config.yaml
n_layer: 12
d_model: 256
n_head: 8
n_kv_head: 8
head_dim: 32
d_mlp: 1024
vocab_size: 4096
activation: "quick_gelu"
norm: "rmsnorm"
norm_place: "pre"
norm_eps: 1e-05
positions: "rope"
rope_base: 4760.0
rope_fraction: 1.0
qk_norm: false
attn_scale: 0.177
bias: "none"
tie_embeddings: false
parallel_block: false
init: "uniform"
init_std_qkv: 0.0241
init_std_o: 0.0
init_std_up: 0.0241
init_std_down: 0.0
optimizer: "muon_variant"
lr: 0.00765
lr_mult_o: 0.853
lr_head: 0.00714
warmup_steps: 200
schedule: "wsd"
decay_fraction: 0.927
decay_shape: "linear"
final_lr_fraction: 0.0
batch_tokens: [32768, 65536, 98304]
seq_len: 256
doc_mask: true
train_tokens: 307500000
steps: 5230
dataset: "wikipedia_en"
Each number is 128 + 24 x the weight over the matrix's rms, rounded and kept within 0 to 255. Layers, rows and columns count from 0. Numbers have three digits each.

# layer 8 attention key, 256x256, rms 0.085, rows 44-66, columns 0-127
136133185118176104126117155097119146094106082167140104120159138132090077113109176119096128121121150126094070126115118150103134121113158131140124150173147159150175104109124164125130125118119085125117147142088130126162137132137152129126167075191099141106109123063115124082141117098158101146136148136129133159153129125161130110116137128149151105120163148205135139094103135127160128179114
105167122142131103120113076148086158136129144140121141075151133100166116155141115154186083108123090101133089130143128138104098128136097153074166118084117113137114160134143140138083193161123118162143110084109136109123125126105097100126105106153151144112074089121108122137114097163099159140165131161171108151128116153119109158065163140146117108116137142115150120106125079106125126117084
124135141125185135126160107155142117098153109116171112143133108141133080144166077125133126085135098104166096120127085138095125162101113135146119120119138123130090124136123156148079068107142150140113091101132111134121132122107134129107102132109148133130109146130098121111112119130128155138122173121149116112163133125139121146062158102169165151107133101093161130129123103073121135131105
085099110168152114183169125139182156110115101148158109127127167110127105083113157153111151105122108141047162161081155158120179100117167093120142133197099131155138149152074149115084112147089125134142115165130142096134131102142167133113149085127146118066121146101141122092104123135148105134090085163115106143117155118134121137112136094151137113109157142177194140117133109104118157137185
156132141136153142142087108121091143120159131113143138123136091158105161123146103155063117105163144128099198150134106173150107145099119134163120156103128079187144151163122149146101149115146136136132132138134159133173128103120172120116115128140077137123123151117102120159112120104096093114149129138157099153133106123129156112167111079142109083120123122145171136141087110123152106158098
132115129130127140186083144098119135159133108113143110085140143114152159142138158138099075085077108162125170133117094145111132092126106092129136141094123144102133165122109142110132117103136091119109087195152113152140177165101092161169116153135102133116145150176132117145132112167138175111153107125092145140117133122191109187206140144131154137138129155147131152101130143133119139107112
160091098126121187151134118135111169108110121109148111145135185108157104155126125166180173140135130134121157098122109129115134139105165113106124075143134139105139086088117141124106092137095104137087123097104108110123138133140109111097110138127135134151089133156104123148127082126160169100089134110093108137149097133126150147114144132129140143156112135145136130128161146136081081152136
135118135127080152112123087105047131117142148124185146120120113111130101173162158065131081135120130139147121120109072093105187168105097127112114094111154108075097110136144152127187098132119139093086113135148117084141104133108101149185130142162206128143150077151147146144045130117176166088130068138119135159134070156141084103138097151171133141195098138122102112119132141136121072133135
151129151148114141058107145155114142130145108164114102094145094134137087104141119204107125099130122148112117180130113139083154163163109128142097141162128142090142131171152193134185127118169164120134134111106138132106117134106121134153128123144199099141126128128118113077125123080163131125145129128096116096126139121108088115118149157130113157108085118128085153131149117107112097130150
078127129150103121119139116149150130135124137140122126110132112132143112151156130075114158142152127128115109153129069099109151103111111102104095085120120090143118141080101143145145122139110192155160108112160124168123142115127099093107174131182141104133103180152131146145082095098148131128130139080140155080136116134137116162125105114129147097170089130155117140114131103087122118114133
093109112133126112135107146145155079135148138141122134130113150106149067108082075095137131137152094151151153136139165132155126163140141181196143118118146097107146133139151147095130142126132092188108108111136145108106133116134141136156095140142100144135150139149163111151135134144116122107156113155111102089165116099141118131105120107127174163121083159101109127137129138156138117117176
123152134133198102138125128104137134103156133072117110138155122133113166107090167091186094103090084145129146132122149106138138097144166130127073133143073133117125128136121160130079111133094154139086138152166128131104132130099134132106130140132136132175100097151094136128124085140088129123161163126122146109093084151143104099116100107110117123137121172090161112135138170159127170124104
118153105140134147126109118135130128112146109117127131126108179132105131102140098131118091121173145134117157135152163138153129088112152115102128115119122120154118093147148154182120070143161188138136111183130118103111099160103099090130163153109062148109122098140169185111106104139187156140129163123132098150155154096088125143113111132184171136119144091098125111108125120135113102144114
167146169169108137107090154177120144144150125107116138133146180108130150133151120131135146116112096124089127134137119121138134139125137148127147081092130156106141096111151117097131143115122180122130068124153143156099130127141112152125047139123136154147106113110101098146141127130155108158145070158100119110133145156111143108110154121100128124152150096109143134143117100143132090123123
158143156130136082135161073136163127128141127102139127171158095115139137130098139131137152135075087087123136170142083095143128105136161159146140119165096139145153139188087117117120145142149107167139090087129111102130120120090107092196130128141117131154111103109134107150096150127119115132113093093118121156134145138126112114139090150123122153125144171134150114062121158078115124136126
108112111138096127137136099174111146126109175071113126113174159121161115133076103157072126132111118139122087108140145106101155149135127124149145086109110091089080145128135160131144143155103139169088093139146117110152154157108130124139124131152119104097105153136128174126089158132130105132154157145114077134085105132147132103142103153158128136209126083112103122146164162127140147109132
107136082141091098141135112127113123108102084146095155109098155123146130133100134135124130151100146140108119132136122139113099146160125133165092162114136119115131126174145144138111129111145124078077064141140135160113153163112139129157121171140100175108097121099139154128127148133132166130119108115130169132118098137132150165135115104108143124155151080145104134101145113149121100086129
112158166144107135136141127086177124141124138196117151131149177135110105105132160113110121131178135151138126122151168141136113131145130161133142098160086135104166127122130141134115158112141102188079131148118156126103108093128105110136182134183117164096077154111073111075125089117117121133122120147185129139119117130131123091126094118123115127114144138095161146123115149131133143123102
099186118096144151113151156159115137138186081116126099132101131150114149143110085135110120141118084111151157110092076114091169107103084125089133100136114102113116077142091100108126062111117089083120107108127109114058141125124183135143154117180137111097152145117163126088104150131132145137144144161103161122123120137154151120178113122128111113054134116119147144175112109114157128132091
138123130102138148086114172102134113182110125145149167091095112133099171133125128145116157094163117101104089119117132104190132152086139132139136124156127166146139155079114136149081137114148116119152112139114098170077134169127137174121100113105150140140093146125139140083132097130103128089151146151136128155134113132162116121151125110116154062149158145079118126142143103117143066116137
134115116131118130148116105121134138110113116119148136130127125154122134118134140120128144134108082128115150135127119119123112129133154143120141101113124115116092095111119150148115100131153119115138161115124134146081120127115126127115118091107151155116131132144140116109132132123127112119117141142139123143115123122139164121130109121110153179142094103114138091155170136137124101119123
118118115146132133119119136135125116131135115141129122123106113129156136105151114107127094155098108122142134126165094144124091099149129107107138119125161102109127124103164181094118117111118126116124093065077132135125161125107123136096128111130099102107162152108128169096079098199141145140089112135155119114140116151128119139106148153142140113143133132144139141102106128126113142131153
129119131126121133134147135136108109120144137125132110117125134141120108144114122179138144097139159151111128137103138146137133112146127124124124119140133140123181139131147126139134147132124165144142126146130175119167123142161130123141120156104091113136087131150085171142141116111106162137139108152104140111116128129113103117134111152134110116129142135091130125130128124149131131143126
# layer 8 attention query, 256x256, rms 0.0844, rows 45-66, columns 0-127
125108148139123127108132141132141161077098109150172129126092122142116070130123108145160111078093112173135125127134166151172135129136107118162157105180088111131099110192099155132100139090125060147137139130181082143138107084113124084148117159108071141112081159165130112117160174160139082165118124133084106077091099152078113082113149063134083176126127148162140105114109149138104190122139
145126132156125085122152110160143151101103108181100089138145156156148119154125153140104136149155165086121137145092113084098101120146112101142153125115115125169115147122163175086171130116106131085118200158143151132108137098114097115114108112159160092147148155137145097198134106118171171105110098109078115123155100126141172126125112139131169126169148109109136142136141093132135101168125
153161149112140151136129133171122193134122071158142088102122119144095106118138096174133107116142120128139141104128096119119122122107096135130111144107176124172153110109143111122137106150184110155128097129120098107164135119138113087135160129170135123136156144096137136105109164159129091133133112150158124156110164130110096132129157122154135129129133121128146132134106150106127144153119
092128131149160117078098137129117106088126163127137168180144131099163138132091154117128118144102136165103113118138147139135201132125144144115168109121108146138105134098133167128153147117106119110099148108135150165133089181122132132111094141151143101136155115094203130100140152094122094164134098141162142095080125132084129089099140084113129123144135134108144126088132114085117117130105
111143153111133147136127146117127067126125063132107120132098140166146092128115080170141100111115073090124108152140139193111143115167171147153132149118138135096166167136123151106110156158131132110160092126152122173122088125138112141116131100101127117121152070136146153114156154136151160116140142139114163142159126086120098199125163153123145134164126127095124136146140106134140121182177
087104129140137142112124122096151087130122119161086114142117099126138143109113155182127140063093151140120102117180133123160126107118127114131137124107172118123146102152072108114082110114163086102168170147171110164110142107120203091134138151087126115104151133115143129111130127135123113133073120145157094122103130147130145121112135118116118172130123145113109131119132124113159113163150
118128151131137102125097127184092182147167136083142122096139124117170141176138153141107144129127166095124136128135122084111128132092071116128160120140118124131143146128143137171142099116114135110094088128125130139119127127111114099150095134147130129156107125090161124153115115106103080160155138112124112121123133116166122118104112141113189115150110093106110161116147139097137134135122
140136126121147133105082152121118166144181093138142147126138137151121126126125145138145123096153153141157142125114146141125109084112165137152138154191151140106151131109140110148139135153095157126130124163124139141116146130133126158129107105160115157112190119103119109098107114105139087127127151097118123178129111110123085083123134114131103112097133202139091113118135177124141155119143
115160144130097124117178093142120129110115124131132111150167143123081119109122172111119119132109120138122121138145091156123132123092138115137153144094116147148090100103132139092181166173135110120117098149152112102149092139134114097118098130110132173131134127143113097110153103131135103130126126165117110157144139153162105089136120123133063126141154135138129090121097116106144156114124
102077170133118150175098133137143090124153132092147091133165133128171121166169171138154129150145114133137112127124117162126106066130138117147127098147100119120105156124122133141138141135144136104114140121134140124107131099138150143113119121170144114146135169139160086135106099177122164124109100121140106187143144121123116131129083112099138078116125131132129126113079142141091169113119
064173166110087126177117136113181081144125105142144089138120133141139093143123123108091179180093088106154160136105148133133143123125149150155134171111132146128123129105168100139128116124103130137169125133159150149144138099170132164097141142123105109095131135101127137113139107117110087141148107106145126106118114076131161145144116144166141145083099136104133163121093129113121116153135
108196105100120143132107158152133097129085154141142123106145150167128148142142182146134128146096175147121124106077167161135103125144162093166076085072125150100124095136073139111140135146107111129126121076088185142133115138185092191147108154150126123112134154131075149165175104113145130152158119117117151125087108113124119114090133145122071084163121130123090125114117118161121149173127
105116159121158122081147096119138074110121128102079133095114169147112132136158170096100104141140132162117116145139157122113116130146116130180125136141063138123132116137046081176092137136102132139086143121136155120154108149099196128123153125106141128118146126125134148118131131064135135098118121142078134146126065166139124112136083058167127145107175137167152130154109130116123137131130
145114111142150130084101138126119134146123120149126142161146150134140139145111146117118130172070078113124121151150161097139131147129176149216110092135169105102127121173116114138121151144128126113163098117148107116090145129158157109154140149131137155186135101152144091164100121100107136140151152136170129148112143100115115098111127092127137135113120124146101134144084183118114093077114
134138144100077118126153148143124093143168112092201090131160116153126128167125153174090138114110132121099166177099080125120103125115165179116133109113117134098121108100142117146123148122121132191161095113139172094127139145128093105139131110168127091118127125130121109137168127102135100143139094149132165119131135143129178143143128147150142107132102118125156104149111152131138125117113
140143122130110133130113107112079109199129111174147212103103133104079115145118125173100157055171093144109139133112132120117159141112135165107130113116138154093143139128125112145145090146105145152131129138151126132139121118155146129130149112177124168163110117108152149128100115155152187149118153171083129149115150117125111112081082126113129160162151114135105142145095158159144103147127
109132149104139103150121153115055152111165092127128119101144101128129127155104126106116081098101107112168140129107121143134114182120136116149168119119128121145172065146150073142139115137109088127124147097132137122142120097112069106111080145131129152073146159153126139141130088161166133144099142119132142142126108145126111134142080099188123112125106132165112112119137147128151133191171
152174173149117120148130098149114113133079158121143174133079139113113114105123131146154095109146123166102133111105147115115109147084142090101101087140124117129121129116120095123115132048098140124123155102130125091125131160148155071096159130112141151155121113179119136114140110122187107115153120141143139122102134128116153169129109184089147122138138115094137120116115164098120129103165
146121143159157131151146139056136116123101103135116118129087102126115145115146092134165107162137123150119160100116110133101144117135109176052122144150123128199144154091089109153112138112103149096126119113123170081143074126119110117138138094162137149090145129138132125064153081109135103129111121130141100127126112116062123111167154130175092131139116118175140165137126111122128142118138
121126132145130118127160138127113101155124168141132173113122118132124163134122122111127124117127143119087130138146134127140148131134110107133116131118130114116116109137149142150112174120096127129127135114126109090156111129129155163086099132144096112143133160131124130132139153124187146112130137111100124110152133134125138115118099086092092134083126146151098130109147092155119132119106
105119110175134157119147135143142121180128149114110136112130131147162105122126128115160125159145148170105127149120172153099104118126107133135132139132123112119151111103099139107104162149138120107131127138134146143095094129112135122157138144152146130085135122122131111126126126166118104156123127117143128121110112129121126135147094099137139130146158130131104101145146142110106140112138
122144132083124101130097131128105155127114123141180102154129148157120124131142127145145123115130123133158135115110095139126109122115154096133168143125132138135119139154117106092134107137106110110133119117163131133132132146138094111149118133104124129136133115133128106132124121113119112133133154121116134132129113136164151146122158170133157116105116115099133124129131162105123134136135
# layer 8 attention value, 256x256, rms 0.098, rows 32-63, columns 0-127
180095154110116123120159146096092144096110122144094113162101097110089117142089096116127093092139152105136148143128136116119124124155131108088152149111158112144136113112145137146133111133089118110112144119146129134139120111134117134163152111166100155149114169132153120133135120113137141134119168120139121157113129132161108124129133102107137147114118108103122117123139093121134139142139
141083096144116103140113111112123129132158118108144133148131135111149140115116100172147110134092120100143112067097138188129094136123141132141115122089107089142188066138139120147150121103138128102147098143107087079124092138093096152125080149169150136127130146098139104122132136121133138107138119098141146115158112154115121135131123129093126152141106117096145104106075118131159126121094
129171131152134166100137141115108107142073134138108128118140149130109096134127149128129130133112118138130134112130132153124095150106133102124124102116160121141136148116158108121137123101109137103132083126110140132118110136172095161110108115157125131128165115150131120114133118150153099126112097137080135112149155128167155107089165128179126143111109116151134106142131104120143142138162
150103115144139131143137122085147124089127151107130155141118135164147144152114124137092113128131091146084168146104109160125142112103142122160116149082115104113107134126134107120148130128137130161142133142126118147148131126126108132115117127113110157113171141115130140135138163112163106140119123121123141119125154144127175124164162125125172156127138124135087127162138084103133129138118
135122156121147133098101124156141117109126144112133126130145103140125140111094147111132125135156119143131150154109129119114129136103136133118134127116144122117143120100136122132118138160098089116149148104127134128092165150123119095107144115122120134119135135117133148127128152129115147118136155138145137106138110124112097107101137161119122106126103149123115159155092125133130109114149
134147116113136151109156122150132099116188109156151157130151151104130138130112112147129179130114169148128138101150169132132059130143109133105117132101085115140131123144108113136130135130124128140085101128136172116129150111103140106132105124123098133148113161109176135126152123126106176132138140131131140125134147148110126121142138135127134105150111092118108125128096084114128135103118
124115121131143124115127090123148109114145123115152151136127081136126105135105130125129100128157174151144120104132146146153154107139145134119096129116112168142120125118160141104129151144123155125095127105132138139122089149133112139140142132146145125137168116148159159108127112131137149116144092142129126122121138136142110102123137143083157126141164107117149125142120098172143126101150
137108134127131115117133156124120134146151123133126103121087100137131123136109123129144092138112129150141150125101135094127162116123096130093157128134114109132132150150123130143134137088152130141117103119149124104124087160113116080141116118139106130141122132116097186106141151122121138091126167124124111131120173171098132102121122147140110127109114105120123137124081139131112087157134
154110130116128088125112104113161133106151141139137133108133155101126100099147102145137126168144152111137094131139131155122133147128106120140099159144116104143130122135138131136141109117106136137119089099132148115145131102132129153099162145150120121140119146151138113146128131121132107120096099149089127099121140144122138120131134104166089114087135117098124120143152120146128097131098
087138098126095108153153123116154095109144122167159095120123092103123138139119125124135095153141130114124158134122131146138128143108118167144087147116126118099155123132146113162168151121140123134120140153143088127149139132105119092135140134140110103110159126135129166138136149111124121110136133151123194128142109134147112143115133122137133100100116154101168123118121140137120140145138
113168169134136089122124099100101105127135143127130103139147121141109139105102148125085128139108121150111125110124109112121124137165121113098143116142106124126153111111131110150097159130136103106105139142122104126080111117144151126127090128132140171125144127149141107156084147148139144099126147170160147103153156135125101127161143133153128136106122113136110143148159110128126109129128
144159115096139119108110136114162134105103161157108112108101131140130135123132113133116101126138104144139134141148141134114148136182146131089112065106122115162142146135112136166130134100121129101125143139124091124143111147090117116101128130155123144143160131100124119128105157159148104165111135141128131121113134127121119126167145123138150122141133128127109113158141137134132145127121
136094136115119108122082115118142129119116110131112146137139150135121138142106132121115136127102087120096133119126123085125065115120141131122133103145072132134139126164075132116126141129132092101127102110125135124101140146146132131111118143124140159107109160114132106124121099118114137136144148160122130111124114103145152135133111109110078147153156150150175103131114120152119155135123
127104117123119156145159163157134115125106137136133128096097096137117130127133144125103132142170155130095153142157126121129123112131124174113171152123137116107120172122145140132079135113116143118110129139121113094125135135160106145122081109107127139139123164122134127141132139143122094114130114145135137129125143128130145112135136137132117145140154134133111112145131124116144150151133
108176132135120149103109151070176119131122145116136153086142144121119118138150145145127090131129117134133136140106131130143132142118122151112107128131157126115123128126148108123116134118150111121118128170095144130103119121110143135102139124165139130131096119113134153139126091140138107131116141134127130127139149116086102089164123136081162156160133135134138149148151151138144090102128
089112110165114145096161117139109104113115101150125103120142133136103103149160094130114118108118118105122134117099146114128133111158125118106121149104136130121095138134131130101131129130075126119123120171127160118119138157091138119125155156130168125145108139137135154136119167111128120136152172124147114155108102135163122082153104136142100153100136146140171112124102139108153124114118
135152116114104154121131101148119105085139152163132111124144117139144125154133097114168157153137178101114144120158145135154115139140126138133132131147115130109141133143146139123132117147144157120137141131104121206127109161127136114160124144126153107131108100100109141159121145146085103130157112141107114161105141143141107143110149149108154163151129101119124117120146118161126100121132
142107144130171114147129113136129135173115136124121126118107166108121131095118123125138087127142109133131126121120130090128139119133136148126111156134127135075135135113069089140166134125115120151116110140146114120149116161133135139110084092120111126126144100092125165125078119137121145157122137153165150150106136149123147120157088140125149148157114102131124105132136110131134140149151
141122101131127145149127138148134109139112147091157095124110137105098131105135125134127162100139100121116174137110138145108146140121164118143142118152107125117123145125112149136100090111101109090133132149142147136165140120144122118127123140123113084129150146142114103123145118132116143138137131120129132111121137130105134142111132140125120153145178118118128107146151178132113131123110
134137135108142095130125132147148113121110115164136141121103126154099127096129090128095119120136146116138114140148125129119153132113133131150147118149150142149130110186133134134121121124196121076130123148152133141128081137128123142125130131131117140141121113108123138155148157152114130128125111097136131100122137154109113178137151116157130127133134115116109117107107104116099141130127
153139148096138125132136154166148125113165136110148109110118082113128130146127140114104106150108140159125150147130121112126110139131129127143096131126136148147136114136137090133108145113140162117146120137109138139120112129106126140153124133137081116092099082137105121132093112127125128109155136127164127136114132107142147095110089091147133165126126126131084119141096150171160124133120
147098142138124169105130146083152139114135124124097117152155130148159106153139131117129147131126126143159100142126135105152110155141104162120165123109114115132115124170111139131145115134114150142130152122123119143136129129080150097132151098128156135122117126112144124144163096121105111146122105120107129116176152142113153085104124100162149132113149149156117131109085156129148123125149
074132151124122139140141106107143129133153125091145126096126104148097135136139126147147163130104126149127131107142145114143119152127161103146128141126142149135147127141152144113120125108136135129110118141143114103107106107130113148135161117095144164140124146131077114113126112157156133124147107140151130121137134139136143144115149142138134097141167170076134108155110094136122144137106
144127139109133106146103122131167143117169141151116111129141124185134141149104133109161106130112162115091131097116128137150127146131123127142134133149150140150147121154136138131109124147121120152144165141136112127150149104156097135142127129152115138103153154123124162154122139124109148106155126104079094116147154121130097102157112121122077166163161116094117106131143118127151124142112
119124121118124112118142131146128118141103093140107115108123158151114117119137145148121167141141122124106110089135120114122122133092100114116142130135100159112114130114117150114131145127106164092131104121131148113085094112144115126123119085160154109113118124140143140099123113113133131141125079118183153169115136129133106146149118116114138124160166127137078137105101140105130149150118
111144118098117117143152125104136153124123136122141115121131117155105131116143127116122137111144117095148093108148132167121117128109138137139145135119127120144118156121111179097104123127069118106129092116133126124137128133109108084148102145125138127146138125128130145162153117137135125155103097128155133175121165128108112124183085110140137092130090128130152119118128142128117131138149
157146150142127122144106158150137136137142139131142117140162118121147149119135132145124126113140111134115137129148104087145149134135112129117144185115111095142103121113155133107121125170159126114149155115161102133114151162087115101116086151117115109112127104133105137133103111123118150142099149144152118159092141092125147123149163134127152094125150115132095123134127111116141120123122
112158116143134119113122126139084149138129126159149141158134120136147131134104127136125090135132142120115110122116172113150164147158133145102140120111138116137122141101164123109122104133133101157122129144140080152139148098119128099114123125134098130133142107126142089100128159126099169150134113125135141133125183129147127138132145104109145131149095136113157124186154117114150116148104
112148115117148116126148125141111155101117120133118118112130140144104102111134119117174118110103126130109131137125113170093114141111134118125136116126110114119107145126108132147099118124133151130103161130127103110126145115124125148133172083128163114090143123136108117133118128122136125102145152133138119150123123118137106110114124145146113118173137161106099126139117124161128133157156
162138139134118142140154148112138175142154118166127143139129168121117101113113128142149105131094110104147107132096095124128140139129153111096155105110126133138102145149139116107114100175099083114108119156108135103132103178129150135127127122124099093110127132146146122113144117109147126120132163115129154112117158124146114119139151133143119105104165119129124131102151121143131124117128
145140097156126161132151105094130107138128114123092119124137138096117129177116135116142138139137188120111136125112166094120134120121114115082110117129129127131119105147118137138087133130140139113115083128159158124141066164102111135133123100155123103131155137120134129135080117111140141133118138158115126123097108110099106103135142120106126175092145154171131138140123119122156129134114
122108168080150117123161161142139154111126122123116123145133132097117098096133147134086138123109116111138111136126115120123110155121150118110100120148130110140107143135109119127114153115137173115150181109124108159133156128156131133126139144103160131130108140132118142134150122153131192130121136147121123147078167115130116141132131119135111162143115148101143115133093096095136117101140
# layer 8 attention output (transposed), 256x256, rms 0.0687, rows 32-63, columns 0-127
122131115113131147130158113141122123121131117122133148161118173163164161131124117168125143085116128129131154137123122125128128159103148133176143162120100150125139149141127162136115168124135125185121143093113128123100116129159111145133139108128157142106163140115119154123094099041135173129110114167147137152156131086162138137181111137167114115122143128158090133112095133120141121152110
141136128120111115135168098117152139130155158150100157122109071128149139139096132125124113104145148113164131130128124101108133123145128105118142152131146126113124114120114124147080105148104122132108116113129121120100104077125150144141131128099129128115117120152099134143173166073124137128139120162134147126158139144128133164133095172109114113141150143138136119186132110140124110135124
151160118116151103138118116100155162145138125109178122121125090148124127118137107076130110077157131128072148137161141126092144136112120117134115093117105145128109117118137170122099127143138135154122128138132140113103125161112090126140125144148120114077126140132120143127124133161132140142152112145118122151120138129117103150133107129118120102111154150152136143128137100149138137149098
101139162113124125103144113129123137118147138141125125151141102129146129103137112107147142140129133159138109121140108112114086120113126122136167131145126165138101104116123097111131109157130129142150094113120126108096156140141139144145131088137121163115151133138127131130157135141108123110123098150108171130122123153116114133153107149139143135125132138145127148134113117140142123117135
147137132132098135162162153127116180110129099130113138132103137126146129149127130059116122174119091122139127151121150095101150146151112131127153124111133145130148149117089168120109126119109111140109133157111155122109111104143129125134149132116136114138135131129133160094124124126139089156155127168121110148127115135124158089140109094135109129132101112116146123141089123127123147143137
124132128154097105141131116103128148156128136124087096118109151137158165118137132218139123135132116110168124166088084127105146114150178134109141117075123112104092134123154144132116118127142154139141115131112093112135132138120148171127153117113143111123152144182099108125131149139131111170115133135128125123143147114121141137144126161120118157132130160136164127147153092110109121124120
179134106134121115142125116145160141131139158157118147121127117129124152130109152102132125154106128129121147093134110100100136161116147100103120120117154115146101132120169120113157114136132150140089132129097116108133143141075115118118135105139131117128118108140118139173139121141102142111128126172107136126133096104108139141144098110115128129144134128190120118125112109097124132127097
130122126141122118137113103172107154130103147126167133129132137124133149180116143100102157119129144121146127184107093134123111124143122153118126141101133151160131098105139139119101118142157100091145135138147154136153127142144113159136129183144136143122088151106095123120111124154134154139135113139129155124116122145145122142105091105083115108140127111161108122103131159124148135128137
112113113139094139137141129131124129148099126134098118116096144132115127124113129126126112155155148130110128134102143131168106109096137142138139094127111146120077141133103128153136135127070118125148100106125122122111124115129144161165107127115129120164158117093125145150128153088158124089144139093105114158105136116130165143120156132115127126146126157119112124117129110116156176125146
134151143134124119108132106124119116137137129100106121153117129102132141153173145153144123153145110146140125155127117090130134128128129134135087129158132163123129134124117106126118121092129138107160121148127134132116104113084125147149125137157149142151168165077109133111119139133156133135098137124144106140107115132096115158135102140163159110146120115121115167125122107145101150120142
155105135132093093128125137115126135138129104123122129116131169129144112132149144082119131122150120134117143119131122130119131144133126102134110131128100129141125130135176118160124128126136126133116150146132146109119152149122130153100124131126153102128102123102105111096114141133162140129149142091136130119156111132108128117118163132128129121130110112138153140108128106143127130121101
108126105142140098132114130135128133104114094129157113150113138105129125134111142132137100096097120124122118142128118111091123131107135107151121139154131166100139089119139136135105138185127163122130115113100171147141152138149159127136095104105152123113124145133135139165123146168162100138152134117134115100148116103163134095135115121106134111081161136152125155107110159122172151147151
124109129097107169143144126117110151134145137105129125138122126146136146124140135136131123119101138136158119120126106135140124122135120151145124147131116110119146152147181109136061106092131108139122113129119154094126150141163151149142137132140110135131119125128122174117097137089113123145118147118127121067103189160178093115108122132122136106121120137144147165123157117144148129121139
106159165107160151096097147154135142162117114130146133112120130099108149124129117138147125168161126137141170127121116156091116119139118120097118114152132164132135129129123129119121145114125162098147119130113146133132102146109138143122133116155121120122114137161133144102103119140147154149103138173125144130146089115081109118120144143145122136130124131155146115145111133137125146132162
139122109125121139136113135116111105140133146088136107123137131137112103132128110090117122196131125148100107134143144091135084117105081113128147146131114107124150144136074146149072124127128111143114100126111127107115114154130140133113114166149107138110140160114112103126124158139103136110138116112117125114138152123126100139124138112122123094165147115128158133129122159151106154139119
104093108064141137133170115134125117117159150126152141140102158154115149105168135147130150052138130129121120107114123111127145134139144144130115125135144106122123137146076107120152132128143129161122118129121099099104141105155109137123149113119109126095116144140142107129103130088126124130147110120097141125119132127129138120194106100152119122125136126113153152106170123119129169134161
125088142078114106133102163117102099126145146126128122148150162104144139130105092052142110165135117123101124101126164135148132140116125118106150153137165108114124138123152133178122101108126144125168157158113165105159127093126137134112098139062116126139145123119134069116137142141155150138127109156110158098127127150136146140166176147109097149127089124129107138103136149126148136124140
142117102128100118112115120103104102135132141158171129150104120107125081146111126200122157190113165133150162140156131101079117133109131115112142110126107111124142166099118101140114153128148125154127131121149133138112148111133155112139122131160125134106107167141104105115141129084120142093123127111132161131133113115137091101160143106115123132130111157157110126148116132173115137120138
114118152128137133093131136120136171099130133147116129113152148128089136129089127134138128115082138106133140088164116160089139146079104140104147115132125162121149147136139170138134137114108115115116158166135124135129109106126121123094107116121127118133156178117128143151167137112133125174126110106138159147134126126147139125109139116130101140096114169103097131105120160144164127129140
094111117111174114167124117133114125091138132130140124157134153135140131134137141129124109151114120091138107145092119133126099119130136108124146145109118125163142124098154110106122139103114155114090123110118131102149151168127110154091099122163131127146148083121099135150167120116130133134142131119099172152134113148116156152118138109158119125091109105151149138122113149106095164118125
180135112163113135135135132087118139100136137118104098128100146146106127141118104060110149179101178134117145127139137136094133159120133137116122127158163140156106125131141127136133145128155122117121141148098124143112134152130148158126133107128104127103153129124073115147129132134137125134125120141100119136166107133114141135159137149135137116145114133167097150133148163151135126136129
119122121141103109130112156140100146106111167155132132142095130147144140158135134192125158129121146160083107136130139140125140109115136112149113122119136133126133170150133161156103119125127103151164128126125119140114121115105160128124151105091123117131137129120138085129118118130130140097133144168097157147116157104126107140104140124119144139135129121135146149142123094141109127113101
145138122163102121168106143144172150121151190150153133141138115118137118129137123185120154111141154127152147083115120152114144133099154129141125140152150137139116110123114130123143136124144116158104114114114131115132145116129145155105141138146105155115154153090127126112127139189134122168123120148132118123140122146128157133126124131124119146122096146114118133117155148151141128146098
125121084076131152109142119119121133129115142151108139127123080092151151147154104151091121073123140144172131117133150149147108121157150134148129121127155101131133140129127139128136178111114098115112135092122124095122098112132120123141093095110136099183134109131135123087110125121121131122171136106143127149102129080085129150126170142145174105108143129175137150112124148113161128114107
147151172107114124133118150143105120145113115113141117116117121161103135152142109246113130106161164105124135140140120145116133138101152131131120115175116130166137117104149084159101122102147152128126138137131161128128127145145158122095129149129095091128105102120143095135134156105128132085145110114109098120090125131121120113122132121154110134153121144115119137108097133136140141127108
142126137141108131101109131145134105145110118137123120108146154141158117115096150238126126117140107156136114151133079155132132139127093108092142087128135148122133138159122143109165109108144148139140130138150146149123115131136112150111109113129136115140091120143124110113157132133126125132147149142133136152130123123115160117140140169142145138124140116107109126104101120118139132156139
111104142139119104119083131139107150143127081138106158116141175123082117121156141069093141099091103096139141143086154129171120135130107157119125117131170143147101138152128139156138122114132109132138128115138123125135128089150139132155153136122103140172121115108128136139122117128150135119150097117144120105156145162113138133120095127124137194146118154109133077117125121134162131155143
116120153110157122154112106152112103153129113116116115096127128109160082144131144178123086112116111137122122105127124115118090104126153137154145141130127137115111144150131113130124102157096129124144156149131098137124114135111109112187112160120146162150157128142138160163095077152131112107108107152130128117146113118111133137103103115132151136119125148119121118079119134100089156149109
123140171113132162131169136135104130105141105148098094150091130129134136138152156092121127170112125141122106096127139109168139119156120150139116133127102133158142093121129121131154160134142096124143115130134139119136124115139094118102142131129138127124134119137143142138091152103151135158094103115124137138133154103133110115144129167135135150126133138114121156118114110095113125151156
142123129130134154134089127089123121121099121119119123080173127095116114112118148180112134115087118118103084168128129130136153082142144144137112126107129103135130126111106121136112177114139148125139136124127110143132133137106107148104149101131129155149095130124147084123132134107105083121140131131092120145111153110152147110097139085151109135124148122143134174150119103141162121134149
096133137090113117129185115106139150145103138166145128107108127120117127161115118082134168113120128131108144108145116120120107107115178127154120119110108155108130142160127133107127162163136130127144082113106165160134149141153144118141155141088126157104126167103134119142138138177145131143140114105137139127136094141127121156117119157141103131139119128169141143140116099118120110130124
166118106159117172126087133108119119127125104117128109113120159132126137135119143217146118085145148141135146116140144137146117074149092156142137148124139128157120156103140141142131117139143121143107132123134132119127171150127083128093112121130136113116152110140107125157130125179164080119123125130114138143147119145110141095131139111106151122138098141147129148200097171138121106137145